Each number is 128 + 32 x the weight over the matrix's rms, rounded and kept within 0 to 255. Layers, rows and columns count from 0. Numbers have three digits each.

# layer 4 MLP up, 4224x704, rms 0.0253, rows 837-943, columns 448-511
075103128140152077173121133127110154184124163084180111093134132128165166097107155099151079140108113173108103155154094154125128092131170096147136128122178056173130199150158126129160142132118171
085147133142121177132138097143142169129177123129092073131168097139144121088131178123093131056173107146130169166102097053123173145136130166164160124135138154159155101110125112149153143182087155
115091145036109122084101181159116095141124089143089131111125197151122129103092119122098138115134125116175147135154154151122143099133108114172087123149082107138150097113174148147133140091107152
170092120057089135084175103193052159090104078045181133093086155155160139196143137123099080062089086129114089129085117164106081127100154166089119221082141117116190154068188151110120109135056116
147102122093149224096125121061160105140119156076118143114162163169169112081170100111123081174124166155120121156163119100131121109110156093156107112141103108172119119162136158170173097118089104
119057172071126103072124126162170135144096153149187154073099158173115114151107210112191203097111153099159131149153117079122175157054154085195082132129087113121150216119112139105139075083108109
101130124121115170161083084110168126120113071135145094130175159142129128072067181105123095131165144121099141147131120090100087132069114130139154118091076073120083149133125138150093084153091142
120160130151124170164136142148113079118143049130115068186086144126171145091100134061131160084127170151085147115101105135075138125132131133095145132139084089145175126089141182193104096081102172
124116136086152118106065130188120175183157126121094156156127146100151103142128172087107129123181127114176119129139176121168132126101084121056105130126121153181103159150111090168122132099156087
109119160076086114152057161216146192180150157152068130102108191054153111105106120086156083149150128117092078119082192056074092153117161166186088137146122136128193134187157157152137103063169085
107098151106051109070173210147136169175173169176126115155095148174207138062168170106166114122126114121095137136124136146179115121150142135096156156140158155095204134149161116134126090080184089
130092171165147115162136136163143086136133106063154114218183154121120099153187145169129144088135097097183126126185143128131184130051100101096133109091168114130184121106210135103158116148117167
143119140116154115097162121160139090132123127117167115118143181153186148171169141135176135107110102107193089080138155114074176152138162128083157068091084129116202077138144089111170199148097140
127124144117079149121135140163120146142139118125107096177125121147141167153191097203122069120137170166074195211088127180179107135109101150124109179154127128096111069131124128121125214132147146
189175096123065155126202111164179173141133084097085059092102135195132140108110136048112138123124155126142092112094133146116141069158109170158155177139105098142119170166131157192117074114129126
155081127126115094110100168114112132149191108174096170136157111122122092193140172172094149139093122099112102112112195113157126154079129165068062146081098148123175115121101092136114112121093128
174177103167096163168098135108111140124200115145094159131141172145171125142098125082174183113117090105128140121072196090117084147142115163087145171141118073148147094058085093107117163180138131
122081108173137121161116091166142112152122116093092147100037100135091127117115168129133166114166169145126107146176202140107093159068093124120147079104155114110134125155084224191129140154108160
141128136145084130131074162170121101121157061139084151118174104130125151129097183089137124063121069071174151110102131160141136136084050153092115151118092117133137074180118136073081100052163118
222255149072129164106139114128118076132123165102077111125145133181206142086119139162189102110161153131088147162158076089148166081113205185158078164116086138099124141158149139141105075123184131
143193172141106112127136171116113143146126100112118116100090167106150123116120173120164119115159097155112098099139112113126176086085127105134153115137086147199121087180128157184117139142129142
088078139132134135116096112182065075109190122160174161136141201090165198138078158099163122141163158121113156132116122169114153106098133153108087128157110107137110105073211159138104174134137151
111176129105077116128147160097157104123108154117101133141067158180120101180163106115123128112152098162141141152109184122171087112149143067064115069121113066137145093125130141152096127146146135
193114132148110109113136124132139109126123093124147066102138109122129129148152177131080100103151158089164106129101185127147172094078153174164163135045058080149070201047170161152163099126148163
162167130029087157127141100170187168120218080142176070107128118142126140192108161132131145135099218147125121133098102059109102080083173158110136111117119191087137139195191114126090141122135061
142080146125092188124190099157111078173118157106127110112198153127066160095103135158138127110101165091123136163137177157164155098097141116125088164124142115151159076114157133151164104122126175
142133102159095131070107068155097121109068092158105116144137126059116126144118110108139120110150115082112117093182138120114133138104131130080090169140141138194159118094129170118106146146126129
202103117121100148109130092071124134155143169138160126095107099139091150130109228152128107137138151106062103166113094177098162084196131113183087107124093144100113146101151123137115133074156087
091192149152062109095128178105109124186205094046110130172130186123135125086241155126153126138112208136083156154113169165160203100103125118159125134082098126117134138104114136159114168123107138
154093116138136117133164111157111116148129169081126160089191143074131145120216122127103182154081115091112127114099160138099121158153160121106078145142056149089164131179217128163145096088140130
174122136177108127089103142140109136184194189068129151109108186129117117142074138174093134167082128114097135200138161110106124147175148101047131089143101144147123135151223160133171142106165115
115094178180190129133134068124126100124112137121123184089101158127107068128082135178174129123167091111186131078140188134101113123106124131129143112147129110129108109101098111147110151159113145
129056131109153139123124062083196109094122137081157101117150123089150112116124129090118099149153080100098119089170152109089121055167181102144098156109056117103208077157149148148155134181176122
121208152159093166079100113144128230200142093129065105135133144122122127070143128093147102120163146118098095132137131098113102172118176164115154086139107126182120122152163178147123159117136143
141123167078101154100129187250096120161094189080151116174123208134137121130086121185163120134160132158153138144094103123111116224092121138136142103128156068076163128144098117146159078076076112
150128191082121142093154127119090089091140107112143114139147139115117155090157147125190139156117142077110170147169108110163142082127142143176136110155109133107128104078129120118121172131176138
096138133093096101114108145193141170133126132151145069071115140120108170139116112145130116153160122143157156123102110129183101161126138113071089081151145145134116130152134155124131153092111100
072118169139179162136112153116168172104089122139125105114110142060104100142144153135130162091104180102137136131062202078107081133099118127096078079086142147125105128100071104143130130174165080
162144162115141132088129127168130076103110121089107144097146133186160152132083196095130126109130141103133148143157161133167096197092176139079123147187152121125073108160106174141140135151136185
151109132140154110129119162186079154123116102153160146114094122093169164193155146154150124068171091102152128161130113101075114134093156124096073111115173186148091135117158102066138153097099141
105113153124095094094066055115169101095157060154148146138147126101136129086159174036184156142138114119123133155161115064170150126126187138183115142123148088155127163122150158149129130121148133
081117138115102071075137104092166104144159161108100136122153133078111106159082139155146173153233168073132102083117114138124104175189150137101161141151076079072199149109127149134100079114127125
038169195175140105087098116199116195150129074099149111168139170150123111122096130205155087126134159148134102130079141140109162139147178137085120155086152175138214091125192131161096140134143090
134190125136173133086117123183113111152170106131111113142063197110164129129097141151138144124173100092132158120140148094081184134089155196119152150108131159126135119130121162118114092144112089
139147166106118160160192128145134050132123188119043180227137109169181149134111108100112146138198105165184151115160143133171095155126135147171167125178114171208131142104142136103133160148139141
083115117140115097085194150110093127157126077065144065143174157172130128125067151129159126099143094126130122148150134132104060183103192121101088132167122115186076099087180127125096139140161167
108156124210115123194190143191081101124108114110131114204185150125094142095117135106072135067124120110135087120119107090187092156100117106056120141160146155212145152110156133079110146036133091
189140140164133159140150127133049131124102115036121157153115122145153143117112124135111131126174147164136146112105132134101087150133156151128144093096098124135115110111120145169126153133135136
167152092133134165185104080092082128145124127101068122123153139151156108146135200114115119076126188133101159128132143077076151069147140115148102092136098159123120142109218128154098151110176171
117143166116172098166138144138124140146082132143176111176162122129133115115135144112095150092141135152150123106077143125151139122118156163125109153157101171168116147074079081114104147136102053
111161109163130136146088183095101151158159105103127135059143167085182098133114140069179161120157155222085136122110169145075114157139140118080126185122144128131155153063138121177121117123148087
189160177139152142104122125017100116151136171095087150122128118121160141139137128100164109117127175104204112131127139148115122127167082158154094175194148125128159123129137154182118095103146083
145129156130092164129081159136108165134108081124139130162127116094116189165087112156110138133134159153047096133074105121146069107148129153124110168157158078187170116135151150101125131049204172
142083135113148129098118155109124083118169142172179183117108079113127093177112113162098111148156132100143109117043164082145083129101125114111106105084080201134140047131114130136119102101099100
106118161143120150134123096102134133171040100103062175102128127141134127115105133154152113171102110155119099101111185099092075160164095112119116112123152132094121131152108173145131145143110154
154147194122137173082082127169113191140144121135106081155112143072154140159115120057191184120129151161114141151051078132113123072130147147104184169119175102137064185142124121101145138129134133
122117146131132178137163111126132088157167173150148106073148128106113154093143126117111139112150145151100130121093132132084101129072191100142142031128158125114127110097134123141140182128208113
161161087072120107122121128172091168152163130087131092101135148109197151172084144123131102138139162202148094142075100106143130140135133136133124106118092123111135165156154139148065156179133149
139102103143157170117163151113092113135175129054127178180098128064200132088155134102176245116148122090106153106147146134107115075156105090157160083127097158115143067121131071143095183140088198
137128149069172166116137107088108194117142133113191080104116148169089188097123113149159111136145140157103115155140128125167147081080143143117147146192116118159172109126200160101182154131131117
135159119146087100189095118105132077141167139119083164176089186135129093089156107082107165143175108084110126128101137126127106204177167147114168082203047127164158124094144110142074157104159125
136168127135121109095208145198051096131146168142144118159118090117159125108104204110131144074174121161155133196131148162159162126104094171110118222147148127137169163132125112128131150095123162
145147112072125116144159139181158198144183119174111096109108106062071103183118163174131120077107119118087116124079103106159112141130172106108114163126133100137158155113096197123087168094167100
111132176100104157098054148161170118153134095113101075145173169131124114118177108145147125138193191153151155110125143135146059183112166135157196119114067094112143081126160144107130093086144135
131112216176155164161079130099173126126169116162163101110104120152103147141111102124145113098143111128120135159077150159128136191092164159117190109094145181135176144113126087168108180127173171
052147091122117095132082145139114126147070146146079061096156138116092096061145185161086096143108133185210134110157151104156117199106130123104099114101157084114135103171103073184120138130121116
092204122154092075072088146105154174172160103147081142159160172186096149085127184182119144140174152121166067132124189145163150136110126053138125117139132133133141108158094086158151093115064155
107148128143161201145124128197098146126091112079134080143165076045106151185122149078175093161169103148150135160079242129136131152134132103074132147167094132114077118051142128112118192134100090
159130155070077133117066106098164045119180131122133128104139115151171140162086181075121126103189159090152121100143170094133168136094080093143091135131088104112149175129110143165117216162077120
151129173102110139057165124126120069150129162099143129098166190135093167138095144127079079090153102139182147131130105156185114154120183092090065127157141152149105138133104110149151112075067156
111093150114116088166164118109137092133163133164113115113132122175121135129131195123120128089206155111095142148134088114145156097132092160124159135149118098175160108139127164107178159122147130
117141162138144152156108095106162141141148133095084131134115162069135103079135159091129135156087189142117089144099135105088129171123168148149148124112109145122164116058155165133120127090152118
162158118155104206157173113130154130093131084118108102131160117059158124160144127138079154076181197144144142144089148130087147141147173090161140188132133118127143145060140150156147142143074127
151114103093136134151146153143087061106108151135165110086159135121094141112116122084128126114134098113090091116149172136115154116128116064124117125159081155132136120089172146113190129105121087
160176150114118107033110187119125143119211107110138161106103128139115139126172148123124098164191170117147139152155120095153140121160120057085167120133053152135092095127094079113093139128123131
050190133141105084102117100149117109119106118090029075128194205135126157064186165102134200085176174130161109124145100156108140098167145117080113130127156103175076205106137113123119097168102165
156156100089087183108232158207084163123152092169159126127086142127159157150102149076095087083094116093010129116112145097124159135093205179155098136110116115116183117084198142160116152132135083
123117109159148162133181089154137181166111108144111098159150114098081118127119109158125114096156120126143138093096125038143125162155188129097136123140155141130171139122159107143112123145092123
128121164153167126150126127114096125141103132137091124104149087162106188130098188136160116080162147079114133164147115121151135159093089143077146164083184117207162160076183157142136155121142114
139125178153112143148106132098141093095127060050092107120083154204140151137139154111158151084078079149124107112122107126140139159157119138120067112146097142137095139142156109111155128106106167
175093159129088129050138114131125156128130140145111134111168146121134146131179183089102148137171133092135090147160112193149062096089168086147179113205110096125131166103145114133130128107114113
092149110170112126184130107116081132164118143140142178145159109129180114158095152149104151034137130152174135151143165136230133172129126094117118120128167130117131112163053128146108122099164096
123130089119126156115161142124137106178172103064110169102160122120135147156142141166152169121117122119165122105088117144082140157156132094137095151164094155155184110130143146125157161138079169
155130167082118120116133140113091100164158149153147133159156093124202185163125107096127113131128141108137106180067078134131112154127117132105048147124104131119207101137148083115093099123097140
116172093068168094150151087160054153136125202141121104136154141100105159142087178069185135097120175085147115151159108118188070157155165129146115218162134147140180159151111117114123146035143096
135117075152125185122133113171175123136118104123100076151173115103036135099172115142112146105163109120143141117155127097138120128125200138135172129163068099165171146118165092169098140160100164
191162142135148114101183064096120113129134097145153122149123110134144158121102149123161208061192122088124146134104115131153136170102116154138119134111104170090197179075121194139120128103114109
159111137112106199122105111111164109124135151094100123175178163113174147113108113104145144130132139144133118164150143101161140104163117117161142118170076112114096142114133102120133197134136114
140133183119089125076113121169122122138100166095145152126043110150128101147138144080163154161112103102183141153118125087134110107117127162124107085159150090151141137140095069103129163068133098
105155127126124133146151101149154121167142078113098138078116136137161129107153175105142120119187158082121109141153166129087084139130135113076121166065129159126118124152135147176114170110157114
149145173054108140140193074128073129099115135189052092100191197049141095118087158104177128158142135053139153160157185136134138144068054131104135140152064111130104193188096173110127134041105102
128209182139109119097148081149076092127073152100085189165159129140082140129104146122118152024124150144178109109178166115108132163109125136132173094170162133167089149123107140201161150105132089
123187066143101123140144119106157128155186119155062045094117133135087188142125142141107155073131150186118124124060112092152184085135077146083176102133100065155132139061121119201134146117166172
099125164186121121085165127097104173139112129161051112145098127072077130131173137102202157149170116148112104169123108145149120141134128091127134101163194125143111202145120133218144124135081117
158070114145164086128120144153119174137157070183089070140140160206134134158151153162114086061092139102090135171115127106077131171107168106182089082038093158125077147199173133126173052143132126
163094143156129232144104085155145105141138105116086099109068183162083133156151121118151075134177126150113145141119130153124143068145156121143137098174061155178133135100121137161134129121142176
169110137099159127122127134096148083117150115117089134103145164122157092144164090144198121081127113167089139121036093139106183123114144112156156072185091135197103132141183130136125080159141155
155155142121123079058120146077115123175177137092138085142147140184087128129164151173166193041121143154112094130045136110164127128167199086158125117128101079108151156149104100171087248174118178
164112085129090188142105126109146162122128117125070069136075141182185188129134092148119131158145142177178123179151161104155081113068095127115132078192110110161111132098134124169097181116148096
173112146133132157142070186218087069133162113102177156148121133123150126151165096164107119116117146119151161167118140095191157083108130163163137102080112128113137125104219167129070131067151070
115155125161095138152103142131123097141168125099110117138138080070227119161125079092134147144107100171175126156154159066125109061127122114143127138108054119093108133109095173160107107091106086
177163144119093154050090080124143119092122079136143153104130163167123165149145136119159131131130115154110114130138123141080132048144111165139123161187060142144166038109159160107127153160151068
174165122161047113139185143149146140160150165126064119109111178124089111133159146133121110114154164105050143114085103151137060126157185126144100172128155101134140165126156121241155106137070158
135133109125141165152095126117106153237132061118111178172083155125096122074119150129211126124157163122066114104120153164128179147154169114149118190135124111171109115177148117078111073100116101
119067130085103110090130177114130114086108101162106193146115096152145167084114115134126151087136106138160162196158118111098138133071094206160126099104123195100121156134112097126147122102108119
098148167146102174165120143142132160114118106083131133133131198106105109144153095120167100151150151157096139084093154146112054121153109145117133175123140146118106095138136097096109150135155123
127084158161102197139160092115190069178131104145070093189167167076137209076177122165138177152121137155140123179120137154092089153140072058084142130175081087120163155108120168121147120101230111
# layer 4 MLP down (transposed), 4224x704, rms 0.0233, rows 837-943, columns 448-511
093053134150149058109118136109066157124162127188155112140145106176112115161135154103148151147132158123148157068102143054140073150095124109107157134152138087102126120129174149178106115125174191
139142071132091111111141080138122159096135164138163130164104106111128133196088125150125212110095167135125151156082179135132109155159054133088189122072155113116128112173117153138169086180139117
107073117123073085103107195039104134103158162138124158036086112161128145133173064166103139086094180171138163071102101109075119119138174174205213130143123071211142106106186185107081142144118108
176139110121105152101133153077088137122124173139130088140082115101184094069098174136090120118124166130126148121099188118105134092122156079049100187106102108099183118151188154130189118168077170
140126135171136162126141141106046124153118139132126148114111146138140163153108120145131146127154117140092118074181118142146088144112202135117141102166117150129143109119134087095125066128149083
154172026134147094071197189121138147088146113086052130158158090084160140137162119128193083120115168098000124132131133107142099093070150164110180106085181138140043089191052089121095159150139100
111141146084124119106124145169150078115129137103146128154101131098159071135210138143163109113128138141173143122149088140120153153121093101125156147118151127102170140139115135109160137115097143
116115111152141141114131161167138101107129154100106104142118108114085123145156117106111136090102116144115146116160083141126157083133137080164177138113115079108137131119128167128104119151085140
166121116132101134166111093087121134127112116127157162142119069108161073125097154150135129130151123146135122147200094133098119159087136075134082180144087184119104102117131146141099094108132088
103139148117149159133158142050106194144109117108087097124141223145151098194185162158156124155117157137116114199121154115116134121157050108136120189138117154177135130096129112108138150103134116
060109119046124104109150143110121063123143088202114127134167126121129165143118121158185195123155125116151086130144061135206158122154129080137103080046106107144170110084142154124102154118135130
107091100147155134090135130102096125145079132112078052148175124146143166121134143131103134132150096099151103156133154121138135102121128179105188121119113105117132220086105127150128129125082173
099179157035158063098133095125096106097126170130094064121139202101140121134154119145107154147111105104157101197135113115097125075112094159085166198139127098115153135078124160094165126168130111
114126055170160141194102090092152179165167147097163141138136131112135176128116121147124057121115147214150140112105134161107139130138134126158100166215112073165126120119070128122130128112177076
145091095092076173174146120136178136137128157064122101128083085136131102152150094116136124134199141163169125114128119103133155114157193136119102138100111054130124189149185126174144123105062137
122097110156062133172114130152134119099102150116126147197128077064099111152140079118104118111113097085114096079158115063153185110116103106154122134136141133087109137148125096153189158141106180
170161110154134119094134113102125114122084130150129126157121085062140100131080143184087154133143148160094131143148058103129103133115144077102151180159141165137121117130132090134109150121103162
133110051111073109096169127170091123096134137139140059167114105102149111142099165127140116118087166159093125152144130080123125146177050127127175132110118092087085129170168162148082123106117191
091094129146146132176158163138127109110186129102141144169155185132075161107127148176134104136117147120108157139116100130116143070121105144180181114141124125164092133184080094100162116126123169
138173127135120096069166136255127107057167237103132166131105150129140126079181101071127139184114113176131128185177093160148144121126125028191109108091144105061073254074088150150246153091194150
116147148133150133013158073168182152170143079154179113191137218141083105109185149084116119162108171110101129091132165192132145157165169219022156134115139136107156057167061112099025138117179123
047166100118112112114110099082133165098189167189130128097119112139063178106105179163078119099151153125120150129076106084148149141159135127159163111158125108069116152132043111182118147117124149
165108113107188151116128107137158133176167201157092113132119121102155103105175103130166147134109073158117135114132134115170109102109119149118100156182130142097141116108061129157133126160131129
129103109148189127171108130036164241036116195132126142196094097139140131160177108148076125133093124147138148109090140143123122164086114141157132142182114185125101119186098153154099110120113107
144165125127130122110111118077153089065190104075158195122144126180128089135085157166120129160130139122170124138117107104107044151107116029139135123096121134112187203112153122097080079121172088
093148053159167120155116148145096173103137073131138117153131129106133099135175120099102135119103132133212122091134188106121133102104122136114125125162139151076142098127073111105255105108128129
154114166114125131119184123060102135127121162151119101112158088156138142091120121131144123111133115116147099113136155135118090115147144121141173080169111115109106118139077124128139062172118096
120167107113117087132125096165105178138111159155078128137112104112140126152116090124067134159197102159170101124116175144142085099103191116077169183141151153081185143142210122076215145091131066
158117124122157134111060172145122136137127173109146100160080120057149138133110107108140223102098077093142182132143128062059152139155083049200147099157151063171128116126072126140146135192112189
195159114124161157094131111098135156097143165151131106119125119088122151122059158187119137162145156166133124162076134155139140080173126147147031168186170126131129135118100104043138137110118121
169070127143119121155111143153097101116101111143122114093087133160074169141083169096148112081121144184107131076137144068150126148126115144141120173093135154136128107103138143135150129114106152
079137134085157135081118119163149121099107124126084132148142150192123108205133115108100118129148144108126129173155066185115179110078139125089165166098146136170099167109184115160116107053073154
092082143091142141111124116078114129118141120127083136109108114141129121139123139087096126105085134101169138119168126102159073099097093095046145087136147106088069169138159124139123146109163101
060059080102156123167148142072072132162127078097077177087102178088171126152168076122212142100113095123175127201157121083140116159103113135184126130135103177129175135096117135061080119081111123
152177090143113098115123101130084091160103119105161194149109123093139216047084145168095148175133176159112103083110196072114078180117116146116110170135159131063182171145101151144209072148150138
231180194173087165143166119116070145141133105126159165140125151143120145142224137210156232077252200159145134127171142114099092104088151097157083143101102153020127186011141125136142146101155089
174168171125142141150107099140116113144167163127127127166168135084089079077119096124116164101126103112123151152125143115120118121180117155117190135109119102156132105080120150189118111154142115
142117095131101169105098082127105130119123103154135117123094169157159160153144154119173126162158057072103112179135116129145115126167130160160158162113147144086111095164175139132202133137143132
146088138166134089127123159101146117126112161154148170104108157161092170141128115118119233128110096124198123161137124137181135138152146144149099109159163148176132091148176196125170093101155084
184172092131142118144127072139070104140163157131182171134194116164086117141132170155112163146116168119102145132149087155094112170116173142105137137141099164099183076137133127134118193083163150
180063144097112127203119112126134108125131146125131082148071126101156177129149110118123059117114111106067137170106144145103139166147109155110159117131140065090110102086115170156185175097107084
161101106168127160115136120125098174134097127101100071126135127185162075146170148123060172124086084074161126120141129134137093133138194133086098141132127103155116109136180171130149180083119118
143144118132148087135160166124137075105125118134108134088151152136111119118161090143170089084156088100115172138093150080068133109178063163184126141053183178137090184084084156133107134174101128
069138092124132124128154141156124125077154121146073060081131119177157132138121077157126102138174119145099098137178093146169130129182142115180065080152116146150119116098154186112157146073154187
180117109091099145127147172091117089119167112180115116116118153115145159087082102158127095112107083117197118136122109125113097149085054156153146124223118126118105113126134078145081125105180140
113113099129072119154136053103071143161094147111123125158206130065192194134164129137157094185183120143113135126131134112124131114126123161079116146135114167187185112165118117048150076084128144
099120133147093097066123158151079083150140134125156131122082129091146151152115134122142144153159140148122155121130131101121119121181124095091137072156101111101115101185104166150125191089140189
116123107071058127139177162118101129137151113105104152130102138099093115095087120155131128135142121123149171108120104096144139124114125146131146130128157141159103202099153153174142154053143146
126130159166075111132152132146124168151180083118139107147150146130036117138151122126128179113190120173158126089122096125086137095167124062127088105170154154089099124194161113110160067119086115
114123063129089183151135121178075145124080148099167119111141190142197193141141160136189110148117174169132164123087145095154176111168109147138095130133128126191140120127098114070100049213160170
113097178113114143112152150167116115119136056170097109142135156139137169115070101060124102097119162210133116114150137104156116111141091109172086123154161075089128074239131123121174124132139125
107150200072175079055103131157160057142114154120160098062123058192089162146111114084143122146173179168123110162092091142139097116077187151102111189138217126153124154155173119165127185141097129
139131093174156140146118089165176080084115172115102174060104134127122153126112180097143160168073115191125169066167119147062159106103156097091148174101101112125134153147179176139117169120106135
152152106108107122095174135127113089150161130119170163141074174109159134154129104141152163132109094132093113173118152141155178153132127108127100192042161159103093148168136117133177118123117121
103079133136205143148175168123128146179072068108136131103165148137132096161106084088107119096082073192154147123085157137123087174092141140089161117087124151155103149121113127120138131130109113
127095175134104132084076163147167143196160122131153118122174131132093170094124146057092094173165107160229157151136111117062096125157160158085102110127128109160179129161171105097070145127138136
122158122140104124135120133093113163090140113114132138140126102152085109082148127149173150128115137131149117114116156135132097193117079147139109130111147118121142119151076127157128042124141142
175131118147070127137073038098146114117087089096142172091117120160149170097175149117111086162141147148093144130198125134148113147097193093077141124116116174093092099035148123087145165140165188
161116132147116115133190120145154102117161172143163103137103127101155098085083182141133135150101103139164131135136138095131152113103163077088109122111151109169121115167101140105089147171129134
152133133126078116099114122098122058142121177106090177134125087157151159165194223152112210111088112186170125164115095134126142120123143099077087097137161103089138178133144151164081101132063104
095140105085126125065150077164181135176152113137104117160105089149105148134070136132174167141097125098200111186083136119091144112181124097108174135115118065114111102196110139131140122178128156
140169095141081161069143130138096131158149151168155104162155109085161146142131146167110187112170146159118118076155136155142160110106068159116048105155109123153184176114126140104095103144051177
149100146196101084128111156104132114107115130119150153103134139100138171110106162121111137163084159134170157081159105078082123081132113116085126119098115079079071111144136146138064104145166113
113141041137148114122148127138102160123134096136137167152135093139129122103146107099133111170094142135111112114141119091122142117105153125129153121077135129139077076134138097118138134102141100
114093128080104101096157137139203115080098157177127171174138082153132128117153182080138156118099120140136154145160134129126136108154120118145100170144114108178117123097179076192135101068134097
228104176122163180114120134161119164085163091133214161127011111173154133147085075062126143130178163081173152080087053106138107130159159111159108105105108155158139136100105105152089078150106115
135126106109170100105138135119141116129139143099180110131143151153176150144105134098159146111148114131135140114117112120151077137161164144156171187132106143116149132072139149134213138078159053
100190103135145148130215109123084091077086127120128113083065150160160130128110134147159107149129142135166095160134176110143132094186089079087132077146124146085126219141114154143166111123193070
126121167113074104131050057083125165097127116090151172152171099139123161067061083111121149201137102066131089091162209151143000182147073148086144148148158128181122168130140111148143156158048107
153103103123099191158079157087110153111140106142074096030130092097149153132064123113182186115126154093180113133129126169121130138133074116125109123132091157098137166115201158125173168082108089
177114118194162093144112185153094146095147157093154182138138059129045133098120193145109188148158137131108140133145117151033075096132141114167070077112114118074090148138126137088138075107111131
107142096149140174081143143132157101124149149112105087073070142114123099177098146126149099101087094108138130056111122117123108153093150119117112093154185079138087119064185151091165143082085152
111113149123105089091154139090109074200109126173111180102119126119091156127150088141149134112095093149131141091119105141118135156110135113127116108148145173119141149180160130139136109134172130
150153129127125114096121131122150162167151109127171152135105081118133132118169138146135129132086187156098150144075158133146089140120150131185114126097152095108122121160062120160211133123157176
143116107142128111132102127130168143174161147125135189056129118144138141113095125106158120113120099137216119128159127141135082136100102102122125122110143164110177155133148092124103127128107118
106181021184120185117117084079164115177110104066104083168118120149128024103128175136098153086128123112159113122063087071004171077136085152134165198106135111092160138113154104173138144138143108
092155174087140217088119148161178086133111130122224082130141158173125142105191176089133080116132144169121143113109164110132124170111129080159134200132151112095127147073190173152139159137083120
115139162124185104121126130117113088126146153131109141131117114197102126115093136080108119131087136105131117115144135133113112138145094148099140146133156096116140130128095115122080179133113122
141111105132168095127121125180127154111158136135146169094054073119091124175126128116155067166084093135156156128117120175097131062103148113112095165185149122154145106073127126081141150093150167
111142184132159152151145078042133166108116138148104134143128102146121156172129082158166104168130118139137113129153143142126079111080111146131141088192115159147165112134148113097121135160078122
119199127128184102153112126148137176166167146139060112147105146090121142163136147151126147147094127155122137133199156117128203141198099082093105123143097066160115146106129199126162134124152146
120113187108181171153099164117102127099100111112142109091132096114122124095116141141126175153137177114124110118110126129118128105137174145121109140102135074038145104139098145155131142119098128
091130145140114175113136164116109166109156151115157121114095054171142117136187117115153095101119100130146138147121082101117101126154157141078082087146132098124121066110125133170134131098131140
136068098159142163132168121152135120179066119137146108111105126120106132132099150074146110127144136199100133196104145163147137162070143138099153128128172057069117084169179162140118098147157244
119088045086193098162108123042194207071080091126124141095185177127134056127156156100157054158135105137139123113115105190132153129091118148145168154151121174136134150175107132104110158102111142
161109091184093143116136208161154116074117131131190120169112145206121163176171138145129121136080107178110142124109114140139152133103122094064069130128175146075165105133101109064124035136119084
090165103165145089128126089086144094151094156189090151121092130102088109102097141099095125059106101131122136113133121102141131167114109104119177195152136111135128153124181114109192143159133114
119163126146109098101136118127117146122135110150138113164105083110114115173119149067133134127169137119119100125121160154122133094129127110154110118142102127162173123125171138165130135151108115
156135114125101124127149128122107177140117134150161150129129141106125116147189124162130178147164133164132139135085151095164111164122181143138113121148116140151137128114119100154139182143089128
112170107116168087126190236151161124153133105137154079172094107177134135189163129128141140126181150131082155097113111184082166160096146116179128093142136123226092154129130152133112087201186120
068100113130125082154177107140092119130117139113119076070141135178127145135107118107064142102143113121169114115092124145093127095122139141070105065152085114152115122185141122113157198144137097
090111089164125135153137156136127116099177084157129148092167128077161111205121122110143097152137083177205138088152130125102151146164095189160075079209095146090065171115141180134115110176048111
147064125115103112166079130144055140077066157134140088117122072191148127129102164101100130086140092096150137142132185149086132147145122123168097143078144147125099134075188151121182132102110154
114142100163083127143192122132121163196037123145092105155122131160130208156113103098143253126228082125116143145148168068144096118101070147156201160147136120141130089117133127119167137111052088
141065100161088132168054046090123162128133126168233125150051053168077114174161112142074147104161065142051127106116159052121202159148159139148050191108128134117220232065228104155043161097148008
103079129117128164161148147122187092129175156132124137165159120118143139162142141158120125113165125156086137063104109089115109121104152143109105136111157167128107157063116128097124124056147110
113119068145110088120162125124123170087137094137125114076093136098123153146159160083092138158136146157131110109120197170094111072132129111121156161151120171093144132133165105072139175147166135
223079101150122149106149171195082161154084181155167104107126100141203069123118192105079142184115104125185114162148117154131105155145161110116107135196149148127135094098152090136104153158171144
136174146094207147114143119098100158134138161101132104166135095109161115160139124150099134151106195149113133118144116228106118114181120133126120130190102088136138152169092131116089134176112116
090156098111162117137082131154100186153132130121119133124096053148169164074098128177142144150120181130164139097113104109209085089148109117168155117123107082079179121114159103172157146152095169
185084097113157159183143134094106176166190182157107118141146080133110115137099107128084140145108113154134117143094163115124099086126123094150097133102128123117149123130133172123096098115151094
142156135104132158151131112166159191097167134164085083099173152125090162120062081133125172179160151097130141132093139076122080124104059098127118135112091176117136137215108104099076141090101076
081141183150104141130139182141132102121173115157141091165135153144099134151163127155090105115121127114106132163065122148161144136101124146193134134125130105144102109123115109112151125144219108
203064127134197131135184122139092187131152149172148130080139105114153105149164149122128133093111180123093108120120063165102103161079155109138135128200121167157112114111137164135139111115153083
153115118154144102135145096136158066148197182107148129138172141159151187167097108148137079153133120153109143118165114164035080102092154065100179116091121125114090179162202148149107169105121126
132130148133150116172107125092148179212073082133105144165124117147101123146073149135160135110099096121114115160076200151135082146128140106187108106186106147122110113127132114135122118118142119
110055080195124127153215159093183146085082110163165127093081174142137094083142151108145164198120154138141119109084157109149145134100099160111165092045025123146168105131111148142255069110172119